config = dict(
    hidden_size=256,
    num_attention_heads=4,
    num_key_value_heads=4,
    intermediate_size=1536,
    norm_eps=1e-06,
    attn_scale=0.125,
    parallel_block=False,
    init_std_o=0.0402,
    optimizer='ademamix',
    max_grad_norm=2.0,
    warmup_steps=251,
    schedule='wsd',
    batch_tokens=32768,
    train_tokens=333400000,
)
Each number is 50 + 12 x the weight over its row's rms, rounded and kept within 0 to 99. Layers, rows and columns count from 0. The size before them is the row's rms in percent of the matrix's.

# q: layer 7 attention query, 256x256, rms 0.0545, rows 187-191, columns 0-255
# k: layer 7 attention key, 256x256, rms 0.0531, rows 187-191, columns 0-255
# v: layer 7 attention value, 256x256, rms 0.0465, rows 128-136, columns 0-255
# o: layer 7 attention output (transposed), 256x256, rms 0.0469, rows 128-135, columns 0-255
q187 100:68 56 47 50 52 66 46 70 55 63 48 69 42 43 51 42 39 60 45 50 61 46 70 73 54 46 50 65 62 39 62 53 44 51 57 79 58 57 43 45 31 69 61 51 61 59 55 51 43 32 56 52 58 60 28 32 59 39 52 63 58 37 68 37 57 49 31 35 53 33 42 64 56 63 33 45 70 59 67 77 14 51 49 47 42 37 37 43 60 51 55 63 61 36 46 53 43 52 65 41 64 51 41 76 52 37 58 52 63 47 62 53 58 57 48 56 47 43 43 50 73 42 51 49 54 55 51 64 55 20 59 36 68 56 40 49 48 37 58 51 50 32 50 45 43 74 61 26 40 45 50 48 37 49 56 52 50 31 24 42 50 40 60 46 54 40 55 50 24 35 67 53 54 46 55 58 32 23 42 56 64 40 40 33 62 51 41 67 48 59 42 52 35 36 71 44 58 66 42 48 45 38 47 65 61 37 45 48 49 58 72 46 47 30 44 38 62 50 50 65 73 60 47 57 37 42 51 11 26 64 44 46 45 53 46 63 31 59 46 56 63 42 46 57 59 64 34 32 65 56 37 28 66 44 66 72
k187 100:55 58 40 35 60 67 35 44 67 30 81 59 65 70 58 38 32 47 64 52 33 47 65 31 59 12 48 50 49 80 54 39 49 39 53 45 37 49 44 65 47 48 55 43 42 56 54 55 43 50 49 55 30 57 57 27 55 45 57 33 59 35 55 53 45 47 61 42 68 62 33 37 38 75 56 47 75 40 55 55 46 65 40 79 52 49 60 38 73 70 50 27 57 57 63 52 46 46 59 43 39 51 47 68 50 68 50 49 47 35 36 39 45 24 60 67 75 50 32 43 37 65 53 42 59 50 50 43 48 65 44 25 58 60 46 39 65 25 54 34 47 45 52 49 54 42 39 45 49 53 52 58 55 53 40 30 56 41 55 36 66 36 36 61 31 50 46 55 51 46 40 56 59 40 31 44 40 44 61 50 49 52 49 38 60 51 41 43 46 40 61 54 34 42 67 53 34 54 35 51 53 50 40 78 62 63 54 52 56 52 49 60 52 52 24 74 50 32 37 50 64 34 48 46 35 46 48 51 48 67 57 38 55 53 41 56 54 46 50 52 25 36 39 60 74 56 52 33 57 71 44 29 24 44 22 42
q188 100:59 37 59 50 55 40 43 57 60 38 57 60 60 61 58 48 55 65 32 44 51 39 60 32 70 18 50 52 37 36 48 59 51 71 66 54 31 48 45 18 30 48 59 41 30 58 75 61 30 65 54 53 47 62 34 46 55 48 61 39 49 55 47 62 55 42 30 72 41 48 61 47 55 53 34 56 39 55 55 57 67 55 38 58 46 45 40 65 78 66 55 51 69 36 62 52 41 36 65 40 63 58 37 55 40 28 46 36 41 44 34 52 58 47 31 46 63 32 52 49 31 36 49 78 43 67 44 56 43 75 63 23 51 47 26 49 36 45 59 48 54 58 55 70 77 58 69 46 46 60 35 63 37 62 61 34 44 46 51 35 61 41 53 54 41 33 29 29 59 36 45 60 49 46 37 57 67 50 63 52 40 50 34 39 50 55 56 46 41 51 53 34 54 46 33 39 40 27 50 33 22 60 36 38 47 44 54 49 49 60 48 45 67 66 56 65 54 53 22 53 60 42 57 40 51 39 52 54 36 69 41 35 59 42 50 60 63 38 60 41 67 37 57 61 43 57 56 44 57 79 40 51 49 30 49 51
k188 097:35 49 33 43 66 65 55 63 57 58 69 68 58 63 64 38 52 26 55 43 55 33 39 43 41 32 44 45 70 63 35 63 59 30 63 29 41 30 50 39 46 43 61 39 65 61 58 40 37 43 36 57 44 55 41 43 55 51 50 50 51 63 67 35 45 45 36 67 71 51 48 39 42 49 60 42 65 33 56 74 25 49 53 54 67 60 49 41 61 35 49 37 44 45 79 39 49 55 57 30 41 36 59 55 37 71 39 77 59 44 66 50 42 47 59 51 62 68 42 58 52 45 50 61 64 58 26 54 53 49 44 45 49 74 51 51 54 23 45 45 36 41 55 59 50 45 42 48 38 66 67 48 63 28 78 38 52 46 47 41 48 52 69 66 33 46 39 41 31 50 65 55 35 35 48 54 47 58 38 51 16 56 50 56 40 72 38 52 39 43 54 57 58 32 35 40 44 39 45 52 51 54 43 68 57 49 62 51 62 44 59 56 59 66 56 53 39 36 64 67 59 37 45 55 47 55 52 64 66 51 56 69 40 51 54 53 67 45 41 67 64 44 50 69 53 52 54 46 50 38 36 47 39 50 00 38
q189 091:65 68 74 38 38 37 44 53 56 45 44 49 36 45 45 44 54 53 37 65 58 51 50 70 53 56 57 40 48 50 68 47 44 60 58 56 42 39 28 27 26 49 38 22 49 41 27 43 68 37 39 60 56 44 47 53 36 45 69 52 41 38 69 53 55 56 44 40 63 61 55 58 28 63 51 59 59 47 59 51 43 53 50 62 48 35 44 51 38 64 57 45 64 52 43 64 47 54 42 57 56 50 54 34 37 56 59 45 58 48 47 55 36 36 60 54 44 38 77 45 52 44 59 53 22 43 34 41 46 88 76 48 37 54 66 63 60 38 30 40 65 44 59 42 74 50 53 37 51 52 22 50 69 73 46 60 57 42 62 55 55 58 60 75 54 47 40 43 49 28 53 66 62 53 58 58 45 65 66 49 36 49 52 32 68 56 28 61 67 40 32 46 37 41 61 68 51 45 54 43 42 40 62 50 64 28 56 43 27 67 41 52 22 63 52 50 52 56 62 47 32 24 44 60 45 48 67 45 52 29 75 46 58 65 61 62 75 66 47 49 26 50 69 44 53 36 67 50 48 57 55 67 53 57 57 59
k189 087:67 33 29 33 45 24 71 48 62 42 66 52 53 40 53 63 58 25 46 53 58 58 36 61 40 41 54 69 48 26 51 45 65 41 29 39 38 72 49 56 49 57 46 44 50 38 51 41 61 53 49 52 60 70 70 35 31 37 80 65 38 52 45 58 42 54 52 39 52 83 51 44 55 36 42 23 29 44 49 46 64 52 57 38 36 61 47 74 48 54 44 42 54 41 32 58 54 45 53 64 52 41 66 54 40 40 36 58 47 46 65 63 55 37 57 46 57 38 47 31 38 33 47 70 68 67 31 38 59 60 44 43 38 51 59 60 36 76 45 45 47 48 23 59 51 40 47 50 42 48 49 45 48 51 54 45 59 28 49 78 73 48 34 72 55 56 67 62 43 43 57 54 55 63 42 56 43 43 46 61 33 40 60 55 46 58 67 43 36 58 53 28 73 52 38 46 76 48 54 43 49 68 51 52 46 82 42 55 30 59 70 49 25 33 47 58 66 43 38 52 69 58 40 49 57 59 61 50 52 43 51 57 61 67 43 45 43 42 63 41 50 43 49 46 19 52 65 33 52 47 50 66 57 47 69 52
q190 092:51 45 71 38 42 52 36 40 68 59 43 26 60 48 52 57 53 90 46 46 64 51 57 46 59 62 50 69 53 29 54 63 37 56 55 72 55 47 76 45 44 57 71 58 47 55 65 64 36 49 51 62 28 41 45 61 49 63 63 50 52 72 45 56 29 59 38 51 45 54 63 46 55 31 47 60 44 48 49 49 43 40 46 26 34 52 62 64 57 33 43 47 38 43 58 50 37 60 34 24 57 48 41 43 45 34 34 49 53 43 51 68 48 77 36 42 56 22 55 44 37 42 40 62 53 51 46 58 33 45 37 70 56 47 50 51 39 55 31 56 41 64 60 64 52 80 49 47 65 52 56 41 45 65 42 46 49 52 58 54 41 41 47 62 35 38 43 64 56 66 29 66 40 46 47 56 34 62 70 42 57 47 30 48 56 70 38 28 51 59 33 44 32 68 22 55 57 50 49 50 56 69 41 46 67 51 38 59 64 64 60 44 42 45 61 43 52 32 38 63 61 52 68 57 47 58 74 53 32 44 57 27 64 47 69 44 39 40 44 48 81 49 54 52 48 48 56 49 64 76 70 27 55 41 66 66
k190 094:43 46 39 48 40 53 45 44 43 27 67 56 70 43 66 35 69 42 26 60 51 43 59 37 49 41 41 39 56 49 36 36 31 25 53 48 43 48 50 42 34 59 63 66 63 44 63 54 31 57 38 34 61 63 40 67 53 76 30 45 64 34 61 42 38 50 22 70 59 65 54 68 65 51 66 40 47 38 39 27 56 37 67 47 59 57 39 51 55 61 56 60 51 39 71 22 48 45 50 58 61 48 47 57 56 49 34 40 58 42 68 43 24 59 53 37 43 38 71 60 31 51 42 42 52 76 40 43 41 71 46 51 61 39 47 46 31 32 50 47 43 54 59 52 42 64 53 34 30 46 55 52 61 30 52 59 44 50 48 33 35 45 46 39 38 25 24 65 47 46 56 41 52 57 63 45 62 56 52 39 40 40 49 49 43 42 57 43 38 57 66 45 52 60 41 40 49 43 63 62 40 83 42 17 51 40 58 27 58 61 46 55 49 35 79 39 67 30 39 58 64 45 46 46 43 66 41 50 41 63 42 56 56 47 56 55 69 53 49 43 61 37 59 68 63 58 50 63 66 70 34 39 31 45 49 54
q191 098:51 51 65 61 58 47 42 47 83 51 16 54 49 33 59 45 46 51 62 65 34 54 72 44 36 39 33 53 47 77 56 66 54 50 49 46 52 53 48 59 28 42 38 58 60 57 57 41 48 29 41 64 71 53 56 48 70 53 51 56 72 31 40 42 46 51 53 34 66 44 44 47 51 38 53 35 86 61 45 48 28 48 45 27 57 47 57 46 69 64 59 27 65 60 40 57 44 38 59 61 65 59 63 58 64 35 54 50 66 34 76 53 39 37 43 65 42 42 32 43 65 44 71 66 52 49 54 44 46 63 66 33 37 58 52 47 57 45 49 48 50 42 78 37 52 61 75 39 52 52 52 48 42 65 43 52 49 48 72 49 53 52 47 54 44 53 40 44 60 48 67 58 49 42 45 48 37 72 47 85 52 40 43 36 59 63 62 41 54 58 77 81 51 49 60 50 59 44 66 50 37 56 58 48 51 48 49 49 37 67 45 67 33 47 51 42 34 42 47 35 38 44 55 56 38 50 38 55 74 37 48 37 42 43 71 63 38 46 37 53 62 53 44 39 49 58 19 28 51 57 61 73 56 39 34 36
k191 097:58 65 68 57 50 62 54 44 63 42 52 58 29 53 44 38 49 48 46 42 71 48 56 57 38 42 48 52 35 45 60 69 58 56 44 41 35 45 59 71 51 32 60 50 45 49 65 53 51 51 52 65 57 62 68 46 36 49 30 43 50 64 58 48 39 54 60 59 60 70 45 25 48 37 59 58 59 39 81 46 35 34 40 69 69 52 72 37 52 68 48 50 48 34 48 36 35 39 63 59 55 58 74 37 67 65 70 47 49 49 44 66 58 48 53 58 54 43 50 44 65 40 54 62 41 47 51 50 39 55 54 43 48 42 39 55 60 46 33 63 41 36 66 43 45 50 56 42 71 49 48 44 60 37 78 26 50 62 52 63 50 30 40 52 53 43 72 56 69 51 73 83 68 60 48 78 40 43 57 63 35 47 71 60 45 63 32 51 25 59 41 54 50 35 57 56 64 71 54 40 43 54 43 50 48 70 56 59 54 59 30 42 49 60 47 42 55 36 53 36 35 53 61 55 56 21 53 46 27 56 62 50 52 53 32 56 32 44 42 60 49 29 69 56 51 33 43 21 61 34 46 30 17 48 38 32
v128 113:47 42 40 39 66 41 34 36 46 65 34 50 57 44 59 51 35 45 61 43 61 32 55 41 43 42 56 58 54 52 22 54 60 57 53 49 58 52 49 43 63 52 63 78 55 51 32 24 57 57 38 52 66 49 54 48 40 46 42 52 33 45 65 61 38 49 76 42 63 48 42 35 45 50 56 36 53 46 40 41 49 50 55 58 52 56 59 49 37 49 27 57 39 57 53 65 39 56 62 64 61 41 46 43 49 70 68 42 42 54 05 32 33 23 57 52 71 55 38 43 49 52 52 50 58 32 48 59 59 53 52 47 73 64 21 48 45 59 61 56 39 60 57 46 47 67 43 36 61 56 55 56 50 35 41 41 55 36 59 50 61 54 32 46 46 36 50 45 45 29 39 38 64 55 56 40 41 52 49 56 24 68 47 14 26 41 55 47 49 33 39 36 66 53 62 42 53 65 30 40 50 40 47 30 46 72 55 43 38 50 52 33 52 73 39 48 59 62 47 31 66 66 59 46 76 63 47 37 50 48 68 38 35 41 34 79 52 56 25 51 49 52 56 70 59 44 51 30 36 66 56 57 40 63 71 30
o128 108:57 31 49 58 56 51 69 42 57 07 50 36 45 51 58 37 62 61 50 65 47 52 71 64 47 34 39 53 57 39 50 65 50 30 58 48 56 34 51 64 55 50 27 48 30 72 49 65 51 48 65 45 49 49 52 29 39 45 41 36 65 60 31 55 71 70 38 47 44 41 47 37 61 65 42 60 33 51 56 58 53 47 28 39 27 63 31 60 59 53 53 33 45 46 62 52 46 36 62 37 59 44 39 17 57 45 47 56 42 75 32 56 74 71 32 45 35 41 17 49 49 49 39 18 52 54 59 37 56 37 59 61 45 57 53 57 64 33 47 55 30 32 63 59 59 46 73 50 54 59 42 44 40 73 34 44 44 58 49 37 41 42 50 54 37 59 46 38 45 36 35 45 22 40 35 51 41 53 62 20 43 69 51 67 44 48 50 36 54 42 55 61 40 55 69 45 54 43 72 58 37 60 66 48 44 42 51 53 62 64 47 52 47 43 62 66 54 45 48 59 40 55 63 45 55 26 60 60 42 63 61 63 56 36 61 74 58 32 46 46 48 61 30 52 50 40 51 46 53 64 63 50 53 36 56 47
v129 099:44 57 71 51 42 60 51 49 66 53 61 57 36 45 50 55 46 31 54 53 68 38 37 28 45 50 28 34 47 44 71 35 59 47 70 45 49 59 48 32 44 85 29 70 35 59 37 88 57 40 37 35 48 56 57 55 56 53 58 40 70 34 37 43 45 48 37 52 46 67 53 42 62 69 44 59 52 46 58 60 57 73 64 42 45 52 43 55 42 48 71 61 43 45 60 61 40 45 57 56 35 63 79 65 55 43 47 39 54 32 43 37 51 51 57 49 67 35 42 41 51 49 45 40 56 64 36 50 32 58 22 43 34 73 80 43 65 66 21 54 23 52 54 31 76 51 49 56 47 61 42 38 59 65 60 71 72 49 50 52 36 56 49 60 45 59 71 63 57 60 57 50 50 59 33 76 41 60 48 54 41 42 39 36 37 56 35 60 50 58 43 52 49 41 54 40 47 51 60 44 44 38 37 57 39 41 66 68 40 41 46 63 60 36 69 38 62 62 41 33 61 47 44 59 48 51 46 41 44 47 47 57 33 38 65 52 35 57 71 28 35 46 52 65 51 45 40 57 59 61 57 43 69 43 51 69
o129 103:56 69 62 43 59 55 44 42 50 44 27 58 62 72 45 45 50 37 70 55 58 66 31 55 51 52 53 51 73 31 34 46 55 45 67 47 52 49 47 60 59 49 56 39 68 46 65 29 51 42 51 41 40 34 57 48 53 32 50 75 58 58 45 44 65 37 40 81 37 38 36 38 44 32 64 33 73 50 37 34 35 56 31 66 69 55 57 49 63 58 45 49 49 53 66 32 42 71 42 52 44 52 45 60 51 64 72 58 42 71 63 44 45 62 58 53 63 67 47 56 42 68 75 68 54 50 40 50 55 56 40 44 47 51 53 41 52 40 62 39 48 52 36 51 47 46 43 44 48 47 57 68 30 61 61 58 41 34 50 35 66 49 43 27 71 78 41 48 30 49 41 53 70 38 52 27 67 62 55 68 68 40 54 39 89 36 37 52 37 51 61 70 39 36 47 43 64 62 39 42 54 54 39 37 57 45 59 34 47 55 47 49 60 55 35 49 45 64 51 48 58 56 51 36 59 32 41 33 57 63 34 76 24 53 55 47 49 68 67 55 50 31 41 50 43 58 61 55 62 38 50 46 19 33 49 65
v130 097:66 84 48 61 32 67 53 65 51 55 29 64 32 44 59 22 52 29 59 47 54 50 41 51 34 47 56 50 40 87 72 43 54 50 65 39 60 41 63 57 70 41 52 40 42 54 42 69 55 57 47 62 62 33 65 52 35 56 57 25 50 59 47 53 39 51 44 40 55 59 44 52 49 41 31 59 60 46 56 46 65 54 34 42 70 24 37 45 33 53 50 37 46 53 64 67 54 51 61 41 57 71 40 57 66 26 56 69 33 61 40 57 72 40 37 58 54 51 47 52 37 54 45 61 51 30 72 62 32 55 62 60 34 61 39 63 39 48 46 27 66 50 55 39 49 52 38 38 50 61 43 46 61 41 31 63 54 48 58 63 61 54 65 46 46 44 63 40 67 57 45 50 49 49 46 31 41 38 33 67 44 43 58 37 40 37 58 63 39 72 45 51 69 50 51 40 37 52 57 60 27 16 55 38 71 64 44 58 38 40 65 45 43 29 38 54 57 52 54 51 67 38 50 61 71 45 64 40 42 49 34 49 59 46 44 42 56 54 44 41 34 50 51 53 61 31 51 43 42 63 44 18 57 25 53 28
o130 100:52 41 60 37 43 55 47 42 58 37 46 26 44 31 55 40 41 35 67 51 57 55 73 58 40 37 50 70 68 39 35 61 35 41 11 57 51 41 63 38 77 51 38 49 42 36 66 48 41 38 30 59 40 58 54 35 73 69 44 70 43 37 58 39 60 49 52 47 40 44 39 55 72 62 59 54 63 43 49 35 43 61 62 80 40 36 21 55 60 74 47 49 43 70 55 49 54 44 65 50 18 55 46 51 42 45 49 55 28 29 48 57 44 57 47 47 68 26 48 81 59 42 52 52 61 52 53 60 61 28 49 53 27 34 35 53 50 48 54 33 39 42 37 58 55 49 66 49 44 47 48 54 54 57 52 45 43 61 57 43 62 47 50 35 37 46 55 63 61 44 55 58 61 63 63 50 45 51 71 44 72 59 44 50 55 52 58 46 66 48 56 41 31 49 77 43 42 62 76 49 62 60 58 53 72 41 47 67 57 53 37 43 48 50 51 39 36 56 57 57 42 57 46 44 37 45 49 53 33 37 64 66 30 42 53 63 79 42 72 60 55 41 30 73 64 49 53 50 39 63 75 56 44 40 40 57
v131 096:62 40 44 58 31 40 87 44 51 58 43 35 26 26 36 42 28 50 66 38 43 58 53 43 31 47 55 62 43 32 46 38 43 52 66 61 35 44 53 59 57 51 52 34 67 31 69 52 58 60 53 50 52 41 59 43 52 67 61 36 43 56 40 50 36 37 59 57 41 62 72 49 77 55 47 38 41 31 47 56 69 53 34 40 42 44 42 54 73 50 35 48 47 71 63 51 46 45 60 70 64 49 71 49 75 28 46 40 33 33 43 50 54 37 39 43 68 34 35 43 54 41 48 68 36 44 46 49 50 46 51 41 45 45 52 51 48 62 48 44 61 43 16 35 45 39 51 54 36 52 54 59 69 78 57 26 63 43 76 31 55 47 55 59 74 47 69 57 40 50 55 53 31 55 53 59 49 56 72 49 59 59 61 31 65 53 57 46 61 54 38 31 49 58 35 45 53 65 41 64 62 51 69 66 47 69 64 41 42 47 57 34 34 43 58 64 52 53 57 61 41 63 41 71 51 55 48 32 46 38 77 44 72 58 62 47 35 58 35 47 55 23 44 37 41 45 51 63 49 54 38 48 56 68 63 46
o131 095:50 35 52 50 73 78 44 38 42 30 67 50 45 52 51 43 36 62 68 55 39 23 58 41 53 40 55 41 71 65 50 65 51 64 30 42 66 31 58 35 48 29 42 54 36 46 55 30 34 41 50 53 59 50 65 62 64 43 52 45 58 55 62 53 49 41 41 49 75 48 41 39 42 39 46 60 56 67 62 37 54 39 45 76 61 43 46 33 70 44 45 49 28 40 62 56 57 46 44 48 44 47 39 38 21 44 48 49 48 47 57 52 57 36 64 74 58 60 44 60 50 59 67 53 59 59 57 40 54 57 39 30 40 53 42 62 74 00 72 36 35 64 57 52 57 53 35 46 58 83 73 43 46 34 43 53 42 61 48 36 48 38 59 45 42 53 18 54 60 36 42 66 49 59 57 55 51 51 53 40 66 57 60 52 36 44 42 46 19 41 51 46 43 41 57 46 51 39 42 30 54 49 24 40 54 55 42 55 60 45 54 44 52 51 37 63 59 51 41 50 62 46 64 56 64 38 51 61 47 41 43 55 30 44 45 64 55 53 60 46 50 56 55 43 54 47 62 63 34 37 54 43 50 50 03 59
v132 097:38 43 37 36 52 59 50 39 37 43 40 56 55 50 41 37 54 47 57 50 37 31 50 54 55 51 65 46 62 48 33 35 56 39 45 40 35 30 50 62 43 44 51 47 38 24 54 52 58 53 61 56 47 44 46 53 58 42 43 54 50 57 22 53 73 41 85 43 63 47 52 37 60 60 57 46 48 71 55 47 48 68 46 45 54 41 74 45 56 37 37 48 37 59 55 57 52 48 50 47 66 68 49 30 54 74 58 47 66 62 40 76 64 50 47 47 72 37 47 59 75 65 64 37 50 40 34 71 43 56 41 20 54 58 54 39 41 63 37 41 56 41 36 35 64 62 43 56 51 51 67 19 54 43 68 31 44 51 38 59 37 53 65 24 59 35 43 70 41 50 59 48 42 22 43 30 44 52 80 49 64 64 37 34 46 65 50 58 75 65 48 69 39 42 58 52 56 65 69 72 58 59 51 59 52 37 42 56 40 67 66 49 62 67 51 60 62 73 37 42 44 52 48 47 46 37 61 39 45 25 46 54 63 60 54 47 63 37 85 52 30 61 53 54 35 65 46 57 48 53 41 53 53 47 55 64
o132 103:63 55 70 62 57 46 68 64 60 60 38 37 45 36 42 36 51 49 56 51 61 29 63 53 32 49 25 52 56 54 41 53 47 46 47 55 65 62 45 49 37 42 55 54 63 39 55 65 30 62 54 40 47 45 66 42 35 68 65 49 35 29 53 47 50 55 27 56 44 64 60 45 46 48 47 56 55 44 57 53 58 41 68 57 33 37 44 35 48 64 70 55 60 44 49 22 64 63 47 32 52 62 60 59 61 37 57 73 47 50 83 30 46 40 27 71 24 85 68 59 37 59 49 53 45 56 56 52 57 52 43 65 59 55 53 37 82 52 43 46 37 44 34 46 47 35 50 51 51 46 54 45 57 52 17 35 50 46 37 52 39 59 41 52 40 27 57 42 51 65 52 37 37 63 76 65 53 37 33 54 61 44 74 70 58 42 52 38 51 52 51 56 67 43 52 36 49 51 61 65 37 47 42 54 49 42 57 50 54 48 32 38 51 51 48 53 84 59 27 67 39 43 79 46 42 37 52 44 61 48 38 49 47 39 62 53 41 46 75 48 64 34 59 51 67 58 53 47 51 12 52 46 55 65 60 64
v133 097:54 58 75 37 63 51 28 72 45 55 57 50 38 38 44 55 34 57 57 23 71 53 00 46 47 54 49 59 44 71 46 52 65 40 59 64 40 49 59 26 41 41 31 49 52 67 66 57 63 39 57 43 32 53 41 45 55 70 44 49 42 49 48 37 36 63 48 76 45 48 36 53 44 49 62 51 48 55 50 53 32 49 41 43 48 47 59 57 68 39 65 58 53 62 60 36 39 45 47 55 41 49 47 56 36 49 43 47 49 35 43 46 49 49 66 62 37 52 56 49 47 48 38 36 63 54 40 42 60 38 42 48 44 47 36 61 55 47 66 75 34 61 57 38 54 55 72 56 43 51 44 58 55 67 57 24 47 38 75 48 44 54 26 48 32 23 58 45 62 61 62 50 44 22 33 67 63 56 10 59 40 45 44 34 43 70 50 48 32 48 36 33 56 43 36 58 54 62 50 32 80 62 43 62 50 69 43 39 67 45 50 68 26 52 64 55 40 49 48 42 55 61 43 43 60 39 28 69 64 63 55 56 53 48 68 56 56 57 69 44 76 66 57 59 45 50 49 48 63 61 47 37 50 55 49 58
o133 101:73 39 33 53 53 45 49 32 51 50 55 34 47 55 48 51 63 31 49 61 47 58 75 28 65 57 61 36 26 50 46 43 36 56 79 32 67 58 52 53 51 30 45 53 47 63 55 61 29 45 45 42 44 50 41 59 56 38 34 60 59 46 43 42 43 47 52 45 34 27 55 57 28 46 44 56 41 59 46 68 50 49 56 25 62 43 25 68 70 38 41 49 36 37 44 53 49 45 34 51 46 58 39 62 59 52 62 45 52 48 36 57 69 64 42 47 63 54 42 82 65 53 54 42 37 51 40 53 49 51 53 68 33 65 84 62 51 81 40 49 59 87 38 29 62 57 32 35 22 52 35 54 65 37 63 58 44 48 73 50 61 61 59 51 88 65 53 64 32 33 37 47 44 58 59 39 46 51 59 46 34 51 41 48 35 54 52 56 41 52 54 40 43 41 53 35 32 40 23 63 54 37 64 45 54 50 41 61 64 51 37 44 46 38 50 35 34 47 52 31 47 57 54 53 35 54 60 63 59 59 43 45 39 51 40 43 42 54 45 43 25 55 54 46 50 65 66 51 45 36 47 60 54 52 79 55
v134 101:70 49 42 30 43 47 48 46 53 53 54 67 49 61 35 60 51 51 36 70 70 39 51 59 40 52 54 41 53 43 40 57 53 61 67 73 45 42 55 43 69 47 44 57 51 62 29 46 71 42 81 55 30 50 43 56 67 48 45 54 45 48 50 31 66 34 62 36 46 44 40 49 46 64 55 40 62 40 28 44 68 49 62 24 52 37 58 38 52 53 54 58 45 26 51 41 54 47 57 54 48 33 68 43 45 41 44 65 29 61 69 45 50 74 70 79 55 45 58 54 40 40 21 56 56 49 29 56 57 45 54 46 45 64 29 54 53 39 45 40 47 43 36 33 57 36 49 37 34 47 75 38 47 41 32 64 50 56 38 26 49 46 43 74 67 45 41 30 35 56 45 48 36 84 65 30 58 36 56 56 49 70 69 53 47 68 57 36 53 77 48 56 59 37 49 54 56 38 38 48 49 55 40 55 53 56 47 38 33 36 74 85 32 62 52 57 49 52 55 62 43 71 36 70 49 40 34 44 44 51 63 70 41 38 61 38 40 50 70 53 53 57 41 25 66 51 41 48 58 49 43 45 44 49 50 50
o134 102:30 44 70 75 70 51 44 49 50 46 46 48 56 53 59 34 53 33 44 53 42 67 61 38 38 39 65 34 52 53 45 43 51 70 54 59 40 27 38 54 65 51 59 56 46 42 53 64 39 58 41 28 63 29 43 57 21 28 55 68 39 55 39 37 40 43 51 53 58 42 30 34 55 54 34 43 33 54 61 68 46 52 53 76 45 31 58 30 68 49 48 61 49 32 69 63 53 54 61 23 44 54 34 59 50 57 42 48 55 53 63 41 73 47 34 68 37 55 65 36 38 51 55 57 67 53 24 55 35 65 63 64 59 40 44 57 50 28 69 56 51 54 63 54 42 70 56 58 50 62 28 38 47 53 48 45 54 44 47 65 49 69 43 43 51 50 39 52 64 44 41 52 72 50 44 52 35 29 51 38 53 62 21 41 74 27 46 48 45 56 38 69 65 49 61 25 42 47 73 41 43 57 51 52 72 42 53 58 34 38 44 28 54 54 35 44 57 39 40 52 62 40 69 27 47 47 48 52 58 33 55 42 28 42 48 34 54 59 73 32 77 46 50 49 51 36 50 39 38 56 37 40 44 41 55 57
v135 098:55 53 69 47 38 46 36 38 24 48 40 53 60 43 48 75 56 53 55 47 77 62 32 72 53 37 33 46 51 42 47 33 50 63 41 71 46 40 39 26 66 54 41 45 56 53 45 49 55 56 63 42 53 42 49 40 63 50 78 63 45 62 36 59 55 50 38 51 50 56 73 48 40 52 49 61 45 38 47 54 53 40 73 46 69 60 65 62 29 48 74 57 25 41 49 34 48 59 54 47 35 49 45 34 17 52 44 47 43 22 43 56 52 60 58 81 56 53 63 59 49 46 39 62 43 38 65 48 44 56 31 50 79 58 67 44 45 48 54 65 53 63 61 65 36 54 39 57 61 65 33 46 55 31 66 51 58 70 58 38 49 69 62 43 45 49 29 42 45 64 59 39 35 54 62 65 36 70 51 60 64 40 60 62 73 62 45 53 46 50 56 58 73 26 46 49 52 43 68 48 63 61 73 68 49 44 40 51 47 45 57 58 62 30 33 53 47 46 53 54 60 55 47 47 29 48 43 57 31 57 49 62 45 37 57 42 37 48 12 31 49 34 59 48 47 63 74 44 50 73 63 49 54 54 51 48
o135 102:46 39 33 55 27 60 40 56 52 48 35 44 74 61 48 64 31 73 52 48 51 57 54 58 61 59 54 46 49 59 24 55 57 64 44 50 31 40 46 62 52 62 36 60 61 67 59 37 44 47 50 41 40 56 52 34 27 47 31 60 43 55 57 45 53 52 59 65 60 27 43 34 49 49 39 58 49 60 59 49 60 55 60 36 41 52 58 54 61 27 43 47 67 46 42 28 51 52 51 30 72 47 56 65 70 53 67 36 46 47 47 26 57 69 77 44 51 48 53 71 37 54 65 44 30 60 51 41 58 49 49 45 42 42 38 37 35 31 77 57 41 51 32 65 38 61 70 90 42 64 60 36 42 60 50 40 62 59 40 73 56 74 38 50 44 53 67 67 58 52 40 59 66 39 41 36 53 55 59 53 48 58 46 43 75 34 67 40 50 36 52 59 53 61 46 48 24 62 39 29 34 27 19 51 50 44 40 46 50 53 67 54 62 70 48 40 64 37 57 30 44 65 72 56 54 41 46 53 67 48 41 50 38 50 52 49 58 60 69 59 51 49 52 43 61 32 43 37 60 26 46 50 37 43 56 68
v136 100:50 46 71 61 41 51 60 60 38 50 68 44 51 36 51 54 39 34 19 42 66 40 32 30 39 31 28 68 44 57 69 50 51 44 71 41 48 57 40 48 40 61 37 52 64 41 47 78 71 36 58 42 43 43 38 44 63 58 49 46 31 58 50 28 40 54 49 41 57 41 62 44 56 53 63 54 42 47 60 51 50 60 42 30 54 45 42 28 62 52 68 35 34 65 65 73 75 54 50 34 33 58 63 53 40 30 33 67 58 62 57 18 21 51 50 59 65 27 50 51 72 42 47 55 57 71 38 67 40 49 33 48 45 49 47 59 55 53 80 57 55 51 53 37 67 73 57 53 50 50 67 56 48 48 47 40 50 62 39 59 41 59 44 59 72 40 48 32 47 51 49 54 50 70 38 53 49 55 63 49 33 48 47 48 42 54 72 45 65 42 44 33 61 39 47 61 45 32 52 25 45 50 65 38 56 52 68 46 35 24 69 63 55 46 50 42 42 62 65 40 41 59 43 18 36 43 55 58 51 47 39 72 44 53 58 62 60 45 39 71 41 51 37 47 50 69 33 61 56 45 42 41 70 44 52 54